config.yaml
n_layer: 19
norm_eps: 1e-05
positions: "rope"
rope_fraction: 1.0
init_std_qkv: 0.0371
init_std_up: 0.0371
init_std_down: 0.0
lr: 0.00626
lr_head: 0.00997
grad_clip: 1.0
decay_fraction: 0.675
seq_len: 512
train_tokens: 715800000
Each number is 200 + 40 x the weight over its row's rms, rounded and kept within 0 to 999. Layers, rows and columns count from 0. The size before them is the row's rms in percent of the matrix's.

# down: layer 15 MLP down (transposed), 768x192, rms 0.172, rows 658-710, columns 0-63
# up: layer 15 MLP up, 768x192, rms 0.164, rows 659-710, columns 0-63
down658,096,223,182,246,210,113,230,216,230,231,122,192,258,195,225,243,214,286,192,247,243,237,228,200,191,210,98,218,180,234,246,190,207,263,164,147,131,173,233,133,238,170,226,184,153,188,193,214,198,181,203,188,200,262,168,226,234,207,173,251,190,217,197,193,221
up659,102,230,154,259,213,274,157,182,231,176,163,172,141,164,169,144,284,237,199,257,286,177,233,200,192,105,156,212,191,221,252,180,232,161,212,258,154,226,167,233,157,201,182,262,205,184,244,160,180,252,226,227,225,239,155,142,167,229,206,133,148,234,192,199,196
down659,101,177,205,199,152,182,184,166,210,230,184,243,230,260,179,132,89,234,210,227,160,206,128,105,195,192,188,200,145,210,220,242,256,179,143,269,228,258,179,296,201,200,252,259,236,213,173,194,241,152,157,214,241,211,129,154,214,129,132,242,260,249,206,262,257
up660,105,244,220,214,157,260,222,202,238,174,197,208,156,281,250,208,201,226,231,137,259,231,157,172,245,169,246,186,240,194,268,168,236,173,195,181,213,227,174,196,153,200,188,146,205,138,217,184,195,209,212,204,189,232,230,230,213,170,213,179,211,207,200,181,268
down660,110,204,268,212,189,260,245,193,262,240,269,216,174,222,169,203,246,171,226,172,178,210,272,211,224,149,293,275,210,227,203,200,209,195,243,215,160,197,243,243,198,243,212,115,186,209,179,204,186,194,229,210,210,147,149,206,231,213,203,232,171,214,211,249,204
up661,096,195,145,145,254,115,236,235,180,185,217,237,163,211,162,190,173,248,195,229,195,213,207,243,248,198,201,218,159,183,240,258,196,154,176,255,238,159,274,217,157,258,201,178,192,301,194,206,148,229,197,269,159,187,201,134,186,226,307,243,207,226,204,203,159
down661,095,140,141,234,206,229,205,150,272,296,222,221,232,233,217,216,270,206,272,184,259,210,208,210,243,219,131,175,185,219,215,92,246,167,212,174,229,212,150,177,221,184,225,154,172,206,172,183,182,220,253,203,117,235,182,218,191,158,189,196,235,156,194,238,179
up662,110,218,319,193,126,258,144,213,235,185,222,220,287,187,225,205,171,219,156,139,203,219,209,193,218,140,158,197,224,190,196,170,193,226,182,176,175,143,191,182,230,174,217,138,132,182,101,134,203,224,239,218,257,143,193,215,234,226,161,230,186,114,182,291,184
down662,102,181,177,210,97,220,159,129,230,181,232,209,214,267,234,194,211,205,247,137,193,240,235,155,133,127,158,266,182,169,185,246,178,148,177,126,241,179,251,221,154,159,236,174,159,253,135,162,181,162,207,229,229,210,214,190,258,225,163,260,193,82,93,217,244
up663,089,211,242,240,178,179,245,187,248,234,213,249,188,208,246,204,248,176,181,212,132,176,118,215,202,198,236,227,238,164,182,236,225,233,142,224,265,242,183,193,240,196,269,223,208,288,190,269,222,214,268,157,130,234,239,238,217,214,185,226,201,199,166,206,138
down663,099,166,236,220,176,198,153,210,236,152,268,176,216,149,226,263,197,270,221,216,250,175,218,163,240,145,264,62,192,221,176,176,137,157,135,110,212,190,165,198,184,236,189,220,160,138,265,137,206,215,181,174,205,177,198,201,197,235,179,148,212,230,233,187,220
up664,098,238,205,244,201,164,79,216,108,198,181,178,190,293,216,275,227,210,279,232,206,212,187,201,159,129,234,172,235,106,226,183,235,204,154,158,256,189,179,178,219,206,203,174,159,227,239,151,196,231,279,276,227,174,158,198,236,222,194,222,265,178,177,179,157
down664,098,111,180,129,164,200,219,280,256,215,241,166,261,191,143,224,196,130,180,137,277,180,155,226,244,204,200,195,232,181,202,255,232,215,288,181,223,148,151,210,208,150,163,201,217,172,177,181,204,147,129,267,222,268,214,263,194,179,162,195,192,96,183,198,210
up665,105,202,209,202,214,114,204,149,250,160,220,207,132,214,198,178,219,100,143,131,258,184,220,162,195,209,165,196,240,149,162,222,214,201,273,190,169,183,223,223,228,218,174,236,199,176,187,121,163,152,185,237,286,193,217,208,222,202,252,258,183,241,226,156,240
down665,105,217,215,235,223,194,218,213,264,245,106,171,226,146,188,249,184,173,147,137,173,156,177,212,129,232,234,181,229,133,180,219,207,179,214,268,217,158,221,238,155,224,186,245,153,178,189,208,245,187,277,167,177,160,249,167,183,175,228,212,213,166,259,163,277
up666,087,210,193,308,140,208,237,144,137,165,194,215,259,149,179,221,294,253,255,212,216,229,212,206,137,157,184,238,182,189,248,173,229,220,127,207,230,154,185,238,175,237,220,220,153,205,203,93,193,185,229,193,145,195,178,177,192,128,210,191,210,221,216,224,210
down666,090,142,232,154,164,205,227,158,187,228,167,150,197,192,272,149,220,257,171,264,176,231,245,197,223,178,214,200,229,197,176,173,211,237,237,200,191,203,192,232,186,231,173,111,159,258,173,258,224,158,115,189,229,215,175,232,124,165,157,247,239,187,209,209,265
up667,101,228,167,258,169,166,179,222,179,146,116,208,168,166,136,133,219,212,178,207,192,199,195,159,201,135,205,214,233,174,167,195,225,166,150,255,184,256,135,239,220,169,259,209,225,216,265,185,185,248,233,171,167,218,195,168,158,245,133,183,150,198,147,202,173
down667,101,113,158,155,217,165,181,220,182,201,177,144,197,300,135,189,212,248,242,207,183,175,134,192,259,186,174,150,203,209,221,205,261,204,172,175,194,194,191,268,250,212,177,269,155,163,209,201,167,243,187,237,235,210,248,180,155,198,139,172,200,199,271,190,145
up668,091,217,199,204,185,191,156,161,126,168,256,180,173,174,190,249,186,208,194,258,203,166,228,183,182,128,254,236,228,217,209,167,187,204,179,159,253,179,195,239,120,171,108,203,231,185,266,138,258,107,263,171,220,197,192,205,306,241,194,263,262,205,240,249,245
down668,091,251,281,224,295,192,147,222,215,230,168,206,142,220,237,212,232,223,181,225,161,188,267,103,196,178,202,234,180,217,199,231,215,184,243,174,251,186,168,182,260,203,217,179,228,240,216,146,227,250,176,258,154,255,267,215,165,178,170,231,202,192,142,170,206
up669,095,245,209,261,184,164,121,203,237,205,223,190,181,223,233,152,172,171,143,251,261,186,188,96,214,223,172,195,248,180,248,149,229,231,202,225,246,230,178,221,256,221,184,205,204,206,200,194,199,201,216,207,180,280,194,264,205,241,189,221,155,228,181,129,233
down669,095,173,149,227,227,245,185,203,231,200,200,232,221,151,188,165,172,179,247,184,184,240,196,214,291,170,199,196,248,187,282,155,206,194,218,202,216,242,146,221,304,172,229,159,207,169,245,196,259,227,296,264,162,262,240,253,207,186,221,225,211,242,115,165,133
up670,093,131,121,202,238,177,216,179,187,171,177,254,193,246,185,201,170,214,179,145,273,132,193,213,285,112,196,115,218,265,218,187,199,217,258,273,172,166,196,230,202,144,158,221,133,175,139,170,217,151,217,262,271,157,192,207,217,238,205,188,115,160,210,231,246
down670,094,242,171,220,200,207,228,260,285,153,275,146,244,213,230,230,173,179,229,168,253,240,236,243,209,210,184,252,232,161,136,253,198,186,187,172,217,97,160,214,186,218,301,198,179,245,179,168,161,211,214,178,154,284,202,235,202,160,126,243,272,166,297,179,189
up671,103,114,185,224,236,184,180,215,167,162,163,208,147,215,146,242,170,239,214,247,235,245,236,230,232,234,196,206,245,176,151,226,282,198,181,166,234,160,228,251,197,169,244,180,201,243,255,239,199,283,212,284,201,269,195,209,178,264,222,258,232,174,178,207,260
down671,107,168,176,156,179,237,189,161,219,156,147,197,235,202,246,215,231,225,156,236,219,242,83,123,272,185,180,128,218,193,178,177,215,153,271,181,317,218,148,174,244,221,139,217,165,206,195,154,224,202,259,217,191,245,218,263,278,211,246,198,261,231,240,184,252
up672,102,241,205,131,256,202,165,161,170,157,245,220,173,140,203,197,196,231,204,244,249,160,166,196,206,229,251,194,244,111,101,172,250,178,216,185,184,164,140,139,190,204,141,222,99,179,166,187,190,158,205,311,217,213,150,159,208,149,243,303,200,233,199,213,237
down672,106,192,225,216,173,233,169,147,225,205,251,254,229,179,165,236,174,207,195,260,208,125,232,147,211,182,202,220,165,224,188,241,237,136,245,230,209,192,176,215,215,180,197,214,218,276,111,237,256,222,185,194,240,224,195,154,107,96,166,284,170,170,277,250,192
up673,104,224,128,183,168,261,233,243,220,201,141,283,158,178,303,249,239,332,221,222,217,214,231,176,201,229,147,266,228,218,162,182,208,179,163,76,178,167,216,242,178,205,210,158,193,208,240,201,208,195,242,180,157,186,281,174,142,237,243,168,206,203,218,221,205
down673,108,212,176,155,159,157,266,151,249,141,195,236,232,221,189,150,167,186,248,247,211,169,155,237,235,200,264,207,185,183,195,124,222,190,178,237,176,132,208,174,217,240,126,205,243,136,241,275,167,171,184,172,202,224,231,217,216,202,226,183,240,205,240,176,303
up674,092,189,222,205,205,166,209,191,197,227,243,234,212,219,182,204,207,154,167,210,250,186,196,100,219,119,168,284,179,206,255,214,245,253,170,218,240,147,193,251,224,159,205,213,212,290,175,115,175,229,238,151,171,201,226,244,229,219,210,240,210,229,187,179,228
down674,085,264,198,134,211,192,175,204,170,219,155,99,269,150,210,265,186,182,144,126,157,208,246,276,259,247,220,166,190,188,121,239,210,168,238,211,175,230,208,180,145,235,201,163,153,172,229,275,164,186,214,287,194,220,162,209,207,260,239,185,119,173,206,265,141
up675,103,184,171,222,201,266,154,209,207,227,205,225,180,254,269,226,172,181,127,196,206,215,257,203,157,172,166,240,209,209,152,170,172,199,195,119,202,204,182,205,237,112,185,210,160,177,199,264,228,142,201,179,191,258,123,213,116,174,187,256,86,194,182,156,141
down675,100,245,199,210,183,163,185,213,302,184,179,238,226,256,153,105,255,226,157,183,266,158,129,251,210,182,201,113,206,220,194,141,164,213,203,201,255,203,202,183,274,273,191,197,186,227,223,207,200,203,151,264,236,140,254,130,253,176,214,191,99,206,213,133,227
up676,097,196,206,209,198,219,183,191,199,199,250,212,150,183,151,221,167,206,143,200,282,159,183,226,156,178,204,148,192,235,133,187,274,160,233,181,201,230,193,211,143,279,194,177,171,120,198,173,133,146,205,88,183,216,164,152,209,260,163,195,226,278,211,126,163
down676,101,207,240,194,202,182,136,211,203,171,168,117,199,153,203,239,227,201,243,210,191,175,232,267,210,243,210,250,241,197,244,170,273,155,217,207,255,186,186,147,245,220,231,165,101,197,205,171,252,163,286,207,168,110,193,266,185,171,184,196,241,106,266,266,217
up677,107,241,227,165,226,208,202,209,174,191,167,184,176,175,128,213,227,232,188,225,262,250,255,203,275,179,229,132,167,243,132,173,223,180,254,158,222,227,224,259,163,106,197,187,149,220,256,179,177,155,194,315,255,278,214,239,138,222,206,146,171,182,242,216,151
down677,108,253,207,172,320,171,220,184,255,284,133,165,196,209,157,170,247,166,224,228,239,201,199,181,204,182,210,174,185,220,232,258,248,98,192,256,212,143,193,206,159,154,259,215,286,196,186,206,251,146,220,220,144,163,254,199,157,112,208,159,164,222,157,208,213
up678,098,257,256,208,236,85,253,156,198,226,184,221,159,201,144,168,172,219,181,191,302,254,196,189,262,185,169,246,169,229,182,164,222,145,166,256,171,212,172,139,210,229,190,178,201,278,182,238,185,190,185,227,174,165,182,209,154,174,153,240,222,157,149,154,219
down678,096,223,235,243,216,186,269,203,193,150,239,258,244,156,178,144,176,203,193,187,200,296,217,195,226,183,237,175,235,178,215,183,172,246,246,233,158,139,182,196,165,223,104,189,197,178,258,184,254,182,233,199,235,203,234,209,206,178,221,185,166,231,218,235,179
up679,110,214,263,109,308,191,189,177,190,201,176,332,128,209,141,260,180,214,147,280,174,238,235,194,200,140,200,150,175,196,189,161,245,164,244,174,239,201,135,174,199,209,203,299,174,201,223,227,174,231,256,241,245,248,216,181,118,215,161,171,212,220,244,206,230
down679,115,164,248,223,198,236,215,146,275,225,134,213,205,218,217,191,215,190,276,116,212,262,173,182,173,214,251,257,221,196,260,167,180,261,189,192,177,103,261,260,182,140,203,113,201,173,242,179,250,137,222,206,218,217,184,186,250,182,249,181,251,187,225,256,203
up680,106,197,234,181,171,142,175,199,149,279,129,208,166,189,230,178,199,277,163,214,231,213,192,105,196,258,161,158,196,106,208,218,220,196,214,178,173,172,144,176,179,143,193,218,226,232,228,180,139,109,206,191,194,235,197,187,240,174,217,252,212,293,190,188,123
down680,105,211,164,261,138,218,282,179,221,134,183,219,291,219,280,175,187,250,239,188,155,203,278,273,220,234,232,295,245,223,212,216,164,195,240,218,259,221,176,202,201,162,175,281,218,256,192,117,151,210,129,246,231,236,201,210,230,200,176,152,153,248,186,176,201
up681,107,205,168,152,265,300,155,136,216,231,192,135,219,220,185,265,185,197,234,302,197,214,247,255,105,220,230,178,235,209,166,111,182,228,160,163,213,164,252,209,178,240,204,151,180,155,234,195,155,166,169,195,234,200,175,231,197,173,198,180,176,209,176,227,137
down681,094,237,156,127,176,139,162,208,183,203,223,158,226,251,133,221,165,289,113,207,155,212,165,241,282,272,180,232,232,220,138,186,166,214,228,198,205,180,185,217,173,195,167,192,165,170,248,217,228,178,173,199,234,218,226,174,199,202,225,79,215,198,166,224,250
up682,103,224,138,179,132,184,177,181,195,219,234,214,216,165,216,247,159,189,247,179,211,203,248,202,211,198,224,151,266,150,273,151,209,137,178,169,216,132,168,125,210,202,234,159,206,117,138,291,103,244,209,194,235,156,202,235,178,181,180,242,144,185,164,193,145
down682,106,212,136,179,228,181,186,219,221,187,243,181,278,159,147,212,128,144,250,164,167,130,164,227,197,205,198,188,267,218,236,212,218,107,243,184,173,171,171,123,210,183,255,165,305,159,216,231,128,190,292,206,264,184,198,249,214,275,213,219,225,205,197,231,181
up683,099,145,84,118,127,202,148,222,225,160,129,246,167,240,216,173,204,257,206,136,183,157,190,222,223,240,138,258,188,276,119,182,234,142,199,258,157,192,193,247,228,299,188,263,164,253,217,182,165,170,210,265,242,190,177,155,226,161,159,212,226,169,192,178,187
down683,102,212,262,258,139,223,248,202,188,178,150,231,160,213,223,123,242,225,80,221,192,197,222,234,149,221,198,190,300,234,246,211,197,231,245,170,201,142,225,235,173,156,274,192,152,187,252,181,140,234,213,270,222,195,162,205,197,192,211,222,148,181,286,200,131
up684,103,208,175,145,234,198,115,197,199,240,199,173,214,224,199,218,271,166,137,210,214,190,220,231,205,148,213,143,175,120,127,250,206,173,155,254,203,251,244,232,175,180,267,262,167,257,109,227,210,206,174,213,187,192,144,191,256,180,216,250,137,161,150,173,190
down684,107,231,237,183,221,164,240,188,165,244,215,225,183,211,139,228,254,202,233,234,252,223,189,224,216,158,260,203,161,243,205,189,207,200,160,179,199,223,239,156,250,194,153,234,244,230,263,199,208,205,175,122,189,112,161,187,164,155,200,264,141,191,282,159,208
up685,096,215,166,168,219,193,183,236,172,214,202,204,202,150,202,239,178,208,142,262,223,249,194,258,155,199,218,219,274,246,194,169,214,204,168,193,224,226,299,201,206,201,229,278,173,199,204,253,153,235,276,176,218,160,163,231,146,155,220,233,111,177,208,297,219
down685,096,172,209,204,173,244,203,158,213,184,309,202,242,229,176,186,180,207,223,232,200,180,203,178,176,187,255,149,202,153,220,177,215,135,171,257,248,214,195,200,292,229,205,139,173,280,155,193,265,210,171,161,133,272,168,156,211,167,173,120,208,243,244,204,260
up686,089,216,169,174,175,176,174,114,201,181,211,134,186,258,159,208,223,175,195,274,219,215,187,212,142,219,203,148,170,163,229,242,215,199,235,289,178,250,276,191,165,144,206,179,153,137,145,195,139,194,283,163,206,265,179,148,226,182,156,166,219,286,149,193,228
down686,092,224,206,231,243,221,225,214,192,236,321,175,190,179,205,202,235,238,246,129,168,175,230,253,299,181,204,257,218,215,159,165,153,259,162,166,179,135,84,166,204,289,170,186,226,273,216,162,206,185,150,215,185,218,212,210,209,167,214,193,204,172,255,259,160
up687,085,223,199,133,179,239,168,164,155,197,191,270,138,220,174,205,224,218,192,220,242,182,176,194,172,206,160,235,199,216,185,205,171,181,158,190,168,157,151,143,191,173,156,224,268,210,252,132,205,261,125,223,222,223,185,112,263,225,209,133,251,199,211,119,257
down687,093,194,196,200,145,324,187,150,208,216,185,171,199,169,143,198,153,174,246,270,239,160,226,243,138,229,252,290,158,168,221,171,145,167,252,176,216,180,189,200,250,188,130,250,237,180,164,207,236,286,204,205,236,212,175,178,212,135,231,280,211,244,266,191,149
up688,099,179,247,188,214,205,143,148,172,214,128,254,173,138,244,244,204,156,217,222,209,307,238,232,221,166,200,162,234,188,180,194,294,237,231,245,220,173,251,235,120,169,119,277,290,237,232,179,255,274,203,119,156,161,235,166,172,248,212,247,226,179,318,175,242
down688,115,221,187,180,192,207,183,175,220,188,154,211,207,155,262,193,155,233,195,252,243,213,161,152,231,206,208,217,141,134,190,206,196,166,153,136,193,205,196,224,116,198,166,168,141,202,174,199,288,232,226,227,235,236,208,222,306,235,223,179,223,198,122,121,170
up689,103,257,238,229,230,149,188,182,290,106,188,205,217,249,269,155,258,175,226,182,237,323,198,226,154,200,221,223,192,204,209,154,220,177,177,210,209,239,194,119,260,145,307,216,147,167,157,226,130,164,230,162,185,169,223,146,195,215,236,156,204,174,163,178,240
down689,103,170,212,181,125,218,253,231,216,190,150,215,154,222,153,107,212,143,207,190,110,208,255,227,191,260,271,233,200,126,224,308,224,241,214,267,239,179,190,213,212,247,206,151,157,219,225,171,186,169,226,222,138,145,151,137,120,158,207,200,203,203,187,188,168
up690,106,200,111,257,261,184,161,224,191,204,165,198,204,163,202,208,203,211,266,254,206,197,234,172,115,249,269,185,213,236,179,294,178,212,163,195,250,250,218,229,214,191,131,273,216,147,196,172,206,169,288,216,200,232,187,138,185,158,211,272,175,187,249,192,250
down690,104,189,204,274,156,258,212,221,215,157,330,202,187,170,168,223,218,212,235,176,127,147,231,193,156,232,163,269,296,145,247,199,200,170,212,253,213,237,231,201,205,197,174,213,208,211,165,252,282,198,226,141,139,197,209,192,207,132,146,204,178,188,216,169,188
up691,098,207,259,210,194,252,145,270,177,214,204,198,218,206,137,209,191,231,149,305,171,167,195,246,197,169,198,162,181,225,210,139,187,208,206,212,204,205,196,116,137,154,251,208,201,202,225,198,175,206,180,161,206,244,186,276,212,157,141,227,249,203,143,209,219
down691,094,224,194,234,252,200,205,183,223,167,299,222,174,205,154,179,191,224,200,214,239,162,206,212,188,219,254,166,240,212,221,217,178,152,127,237,239,160,222,260,208,76,215,240,233,252,232,142,148,132,237,196,175,228,253,162,214,175,226,238,204,136,209,140,236
up692,116,156,209,242,198,234,201,213,117,162,253,227,169,224,190,251,170,222,217,263,281,163,193,236,173,210,276,208,255,236,211,147,197,141,156,207,191,180,161,228,134,220,210,97,149,164,174,244,215,185,207,154,240,205,179,130,158,235,193,207,243,227,207,194,193
down692,081,258,141,216,237,217,245,182,234,180,134,226,249,164,155,145,215,195,247,201,186,227,163,219,135,158,223,256,237,197,151,226,204,165,207,185,206,235,146,203,175,281,256,107,238,196,206,138,221,204,237,271,210,204,244,226,239,191,221,240,162,224,191,134,149
up693,109,212,218,172,199,185,229,171,189,192,279,185,212,234,227,189,248,239,217,207,211,214,299,218,212,127,206,161,186,256,166,267,185,223,136,291,192,268,182,169,244,217,207,245,187,161,151,187,215,207,158,229,241,264,160,169,171,168,285,217,123,155,183,193,193
down693,098,182,181,236,149,228,251,191,225,234,267,174,258,239,220,206,238,196,181,253,248,211,207,182,223,215,141,218,260,177,138,196,265,245,204,256,206,234,204,211,208,163,147,141,191,156,236,197,186,141,227,190,169,307,204,173,178,244,141,229,117,241,217,245,192
up694,106,257,171,213,251,214,150,183,131,208,211,193,136,243,118,258,168,235,212,217,211,102,188,255,176,185,220,170,267,164,139,273,241,184,247,222,128,226,251,142,206,173,255,202,156,187,263,198,196,257,210,231,236,207,277,186,185,144,263,168,224,229,193,267,166
down694,106,204,207,179,189,162,189,214,271,215,252,144,151,271,119,166,169,254,153,134,212,198,169,267,126,297,224,211,173,206,172,217,200,197,206,205,161,233,228,212,268,184,203,233,254,145,242,243,173,208,224,258,241,142,263,198,184,213,157,235,233,216,259,247,238
up695,098,213,208,191,151,180,217,175,262,197,251,246,227,141,111,170,200,173,177,193,105,170,188,156,213,165,243,195,254,199,173,170,249,210,222,168,159,204,111,223,252,234,243,190,198,223,119,188,200,240,238,157,203,151,190,164,169,214,168,315,211,128,186,181,196
down695,103,227,190,205,231,163,239,222,191,195,221,126,140,229,207,221,177,195,179,235,240,268,268,176,128,221,190,214,184,187,291,241,238,184,170,158,202,234,212,232,127,213,186,131,216,228,193,269,264,216,151,202,295,218,200,199,200,256,231,190,255,251,242,221,167
up696,094,185,207,212,219,154,230,179,172,137,242,211,210,201,228,79,161,160,211,313,168,230,148,181,175,209,313,213,192,239,210,278,213,186,262,229,225,196,142,149,183,202,216,243,224,178,176,144,207,265,154,185,186,197,165,173,235,200,171,258,202,284,205,194,207
down696,087,232,186,182,172,138,248,245,254,178,333,205,213,170,165,229,239,183,200,242,204,177,176,206,270,252,177,241,219,168,166,227,230,247,207,210,212,198,197,160,256,183,204,145,153,209,186,201,157,191,201,105,162,251,184,218,164,164,199,262,96,127,214,190,177
up697,097,225,186,209,141,203,160,205,195,244,211,193,130,192,198,209,225,282,219,157,190,293,233,135,221,166,204,226,200,198,172,199,197,238,232,167,239,149,205,180,122,234,235,214,221,92,237,203,240,274,195,190,204,83,210,182,193,243,159,212,152,255,238,133,247
down697,104,122,168,171,191,183,133,257,136,154,174,203,174,181,213,147,181,177,184,247,210,216,117,145,200,189,260,193,100,176,187,242,169,213,194,235,198,187,173,158,230,207,209,156,217,127,155,193,209,294,174,194,166,242,228,199,155,249,172,233,196,146,196,235,136
up698,103,237,216,229,197,175,233,196,236,289,263,144,178,184,209,239,230,307,243,158,219,226,163,190,198,181,236,184,241,182,125,200,226,183,190,200,194,232,164,217,235,199,221,197,243,170,130,187,247,229,205,298,182,240,190,150,207,208,175,250,228,271,161,138,188
down698,081,229,249,197,214,184,203,217,211,193,349,213,183,198,214,183,91,195,207,130,223,192,252,259,204,270,207,274,87,175,239,197,180,210,203,206,188,178,172,222,179,196,153,251,227,185,126,201,152,109,158,236,218,183,155,217,146,189,162,229,252,198,192,212,208
up699,122,204,228,248,85,241,165,124,172,157,71,223,190,192,271,241,128,223,193,275,210,148,190,196,223,142,167,180,197,136,221,172,263,167,182,266,222,182,181,241,234,235,210,276,223,239,265,175,233,277,268,215,208,202,165,146,153,280,223,169,128,165,229,173,273
down699,099,157,174,181,177,221,232,245,154,191,0,156,247,248,204,243,243,161,171,169,175,158,203,195,212,137,199,119,223,230,184,194,113,232,166,217,213,196,161,184,257,212,219,197,237,140,225,218,241,145,178,265,140,204,220,190,231,242,235,163,255,162,209,231,158
up700,142,245,131,166,244,149,173,137,204,190,276,211,209,182,177,238,179,239,218,162,129,234,157,194,163,206,181,189,218,168,187,196,271,182,118,275,152,167,144,249,197,271,124,145,213,180,156,177,203,265,158,104,242,192,215,140,235,237,221,203,185,179,181,174,183
down700,116,230,177,202,184,163,123,195,135,175,256,164,200,184,144,161,128,276,218,222,162,204,199,164,231,192,220,202,193,161,224,228,221,260,178,211,135,186,169,191,171,226,173,213,251,199,217,211,188,201,189,115,156,280,189,170,183,224,137,215,214,182,238,274,185
up701,093,221,215,146,167,143,183,248,155,267,212,236,170,154,260,180,225,265,193,216,218,208,128,160,126,218,209,246,236,238,234,126,258,228,166,176,251,142,242,255,229,143,132,207,153,240,194,194,195,214,248,210,184,165,180,227,218,202,144,172,204,232,234,206,151
down701,100,184,135,269,161,203,186,186,202,197,252,244,150,186,172,181,189,206,325,172,227,239,171,222,225,275,206,237,162,198,218,227,151,189,247,209,168,203,219,150,191,210,198,106,213,179,259,256,123,171,144,244,253,171,182,157,169,175,306,216,230,148,161,211,160
up702,095,248,245,190,192,150,168,248,275,149,132,165,169,220,185,183,314,194,170,208,167,260,226,191,223,240,188,128,195,178,143,243,233,193,274,262,238,200,237,212,208,221,194,222,220,174,151,163,195,215,210,176,222,133,189,165,168,140,207,174,170,222,180,195,215
down702,099,195,183,199,228,210,205,167,245,257,205,282,193,259,221,237,146,213,228,192,205,203,166,189,193,153,235,216,231,199,208,162,180,211,219,225,156,300,204,155,182,237,209,241,164,231,229,180,211,241,196,130,220,135,186,145,237,240,202,173,218,252,185,191,255
up703,101,196,224,207,232,168,165,182,170,238,209,246,237,217,241,294,196,145,167,190,217,251,223,214,200,177,210,170,224,251,201,233,201,180,194,261,142,153,137,192,202,220,194,206,181,228,159,229,271,196,184,275,149,219,165,180,209,202,199,218,176,70,224,169,171
down703,097,279,222,253,200,163,180,237,185,175,150,182,250,177,246,202,153,214,143,256,144,238,212,301,175,246,225,150,192,149,216,98,219,242,170,180,196,207,252,279,222,206,176,215,234,212,179,166,183,103,216,171,147,142,189,198,129,232,213,264,172,194,270,189,128
up704,104,225,167,249,266,270,149,184,214,295,169,186,180,215,278,204,182,251,238,276,166,255,277,143,218,183,196,145,170,169,280,204,240,134,259,192,210,167,202,238,205,203,226,158,188,204,142,279,203,172,190,143,159,144,216,147,182,197,175,193,172,263,190,159,208
down704,104,249,235,144,211,200,213,222,194,229,159,114,197,160,175,165,174,179,174,131,196,145,266,161,167,215,252,208,183,186,227,198,190,197,194,168,175,165,178,186,187,216,174,199,266,161,141,247,195,201,175,197,194,217,264,299,175,254,164,208,258,199,245,222,246
up705,105,171,204,192,253,221,161,193,176,171,222,250,138,294,169,234,189,289,149,174,234,178,143,220,290,176,136,162,173,228,248,144,219,185,176,248,165,244,185,202,191,145,203,216,199,244,170,208,196,187,272,180,163,174,231,205,138,184,145,235,162,143,235,206,176
down705,105,184,192,271,173,205,178,152,196,178,194,201,145,268,148,201,183,168,125,234,188,220,165,208,205,164,193,199,234,165,195,222,248,225,158,278,234,226,125,190,214,208,210,271,272,268,186,186,152,168,224,244,140,214,234,135,185,271,253,189,226,204,283,163,298
up706,101,240,219,156,169,152,212,258,255,147,182,175,118,267,199,312,236,220,179,154,253,139,233,162,156,214,177,217,236,218,222,238,241,160,184,225,212,213,166,178,248,206,242,184,257,177,259,194,197,171,277,172,241,193,216,216,213,187,181,282,239,173,194,183,215
down706,105,121,218,252,220,209,185,175,188,183,192,211,238,220,149,229,156,281,227,232,191,124,175,176,156,205,158,224,167,255,232,190,221,222,235,245,153,221,254,194,265,211,224,201,237,166,241,159,218,194,199,225,217,211,125,166,252,200,150,222,172,172,195,202,116
up707,094,202,205,143,188,281,167,114,243,261,261,278,136,125,163,243,224,208,219,294,190,180,245,220,144,222,155,163,170,220,235,217,199,192,212,235,228,190,144,228,183,165,147,206,203,259,190,236,188,221,188,128,173,253,186,213,200,167,258,251,157,168,218,213,211
down707,088,177,195,227,268,155,208,237,195,229,233,155,191,276,244,162,147,220,203,161,221,163,156,195,203,163,176,129,289,209,147,165,190,186,274,267,183,232,258,236,202,218,194,212,230,219,235,228,245,257,182,229,224,203,231,170,202,204,228,192,218,169,195,164,208
up708,092,190,250,152,171,221,159,194,152,254,233,220,201,229,195,211,273,222,215,183,235,206,137,153,214,228,248,154,230,182,216,148,174,185,268,331,176,227,163,243,163,184,193,175,201,154,228,232,268,176,244,201,173,254,200,131,133,191,185,160,181,219,194,191,252
down708,083,206,194,217,203,216,193,192,209,158,204,227,184,148,213,154,204,238,174,115,152,202,194,218,249,202,220,254,194,193,169,216,182,220,165,200,155,198,221,253,167,229,180,240,184,110,207,192,134,151,246,97,253,240,172,243,267,198,228,217,194,203,192,142,154
up709,095,143,169,174,251,166,202,227,196,127,260,234,217,242,226,224,153,197,204,272,222,215,169,128,160,217,209,171,200,270,215,179,229,172,205,170,169,179,247,251,154,207,293,216,184,140,179,180,185,213,217,185,183,175,205,288,198,214,177,217,176,137,266,207,233
down709,095,167,197,197,233,239,201,224,228,87,294,176,207,198,274,154,218,211,193,136,164,221,248,207,202,201,232,219,203,241,267,238,204,129,259,222,204,170,227,195,330,164,208,249,261,209,210,202,275,237,212,131,172,226,129,124,181,163,175,198,194,164,238,138,142
up710,098,195,170,224,220,178,201,279,229,159,182,264,193,239,233,223,299,179,283,207,218,206,183,171,221,194,236,254,267,157,201,198,228,133,154,189,219,208,208,204,193,198,184,167,191,153,145,218,221,195,123,210,235,240,159,224,228,205,182,169,273,161,179,182,296
down710,104,229,281,181,226,254,168,219,161,154,191,221,216,190,226,187,187,194,194,312,238,287,262,235,139,167,281,198,172,260,236,164,215,182,228,216,161,161,195,240,141,174,190,238,233,217,178,197,184,151,208,222,170,147,206,281,185,157,225,231,103,156,150,139,207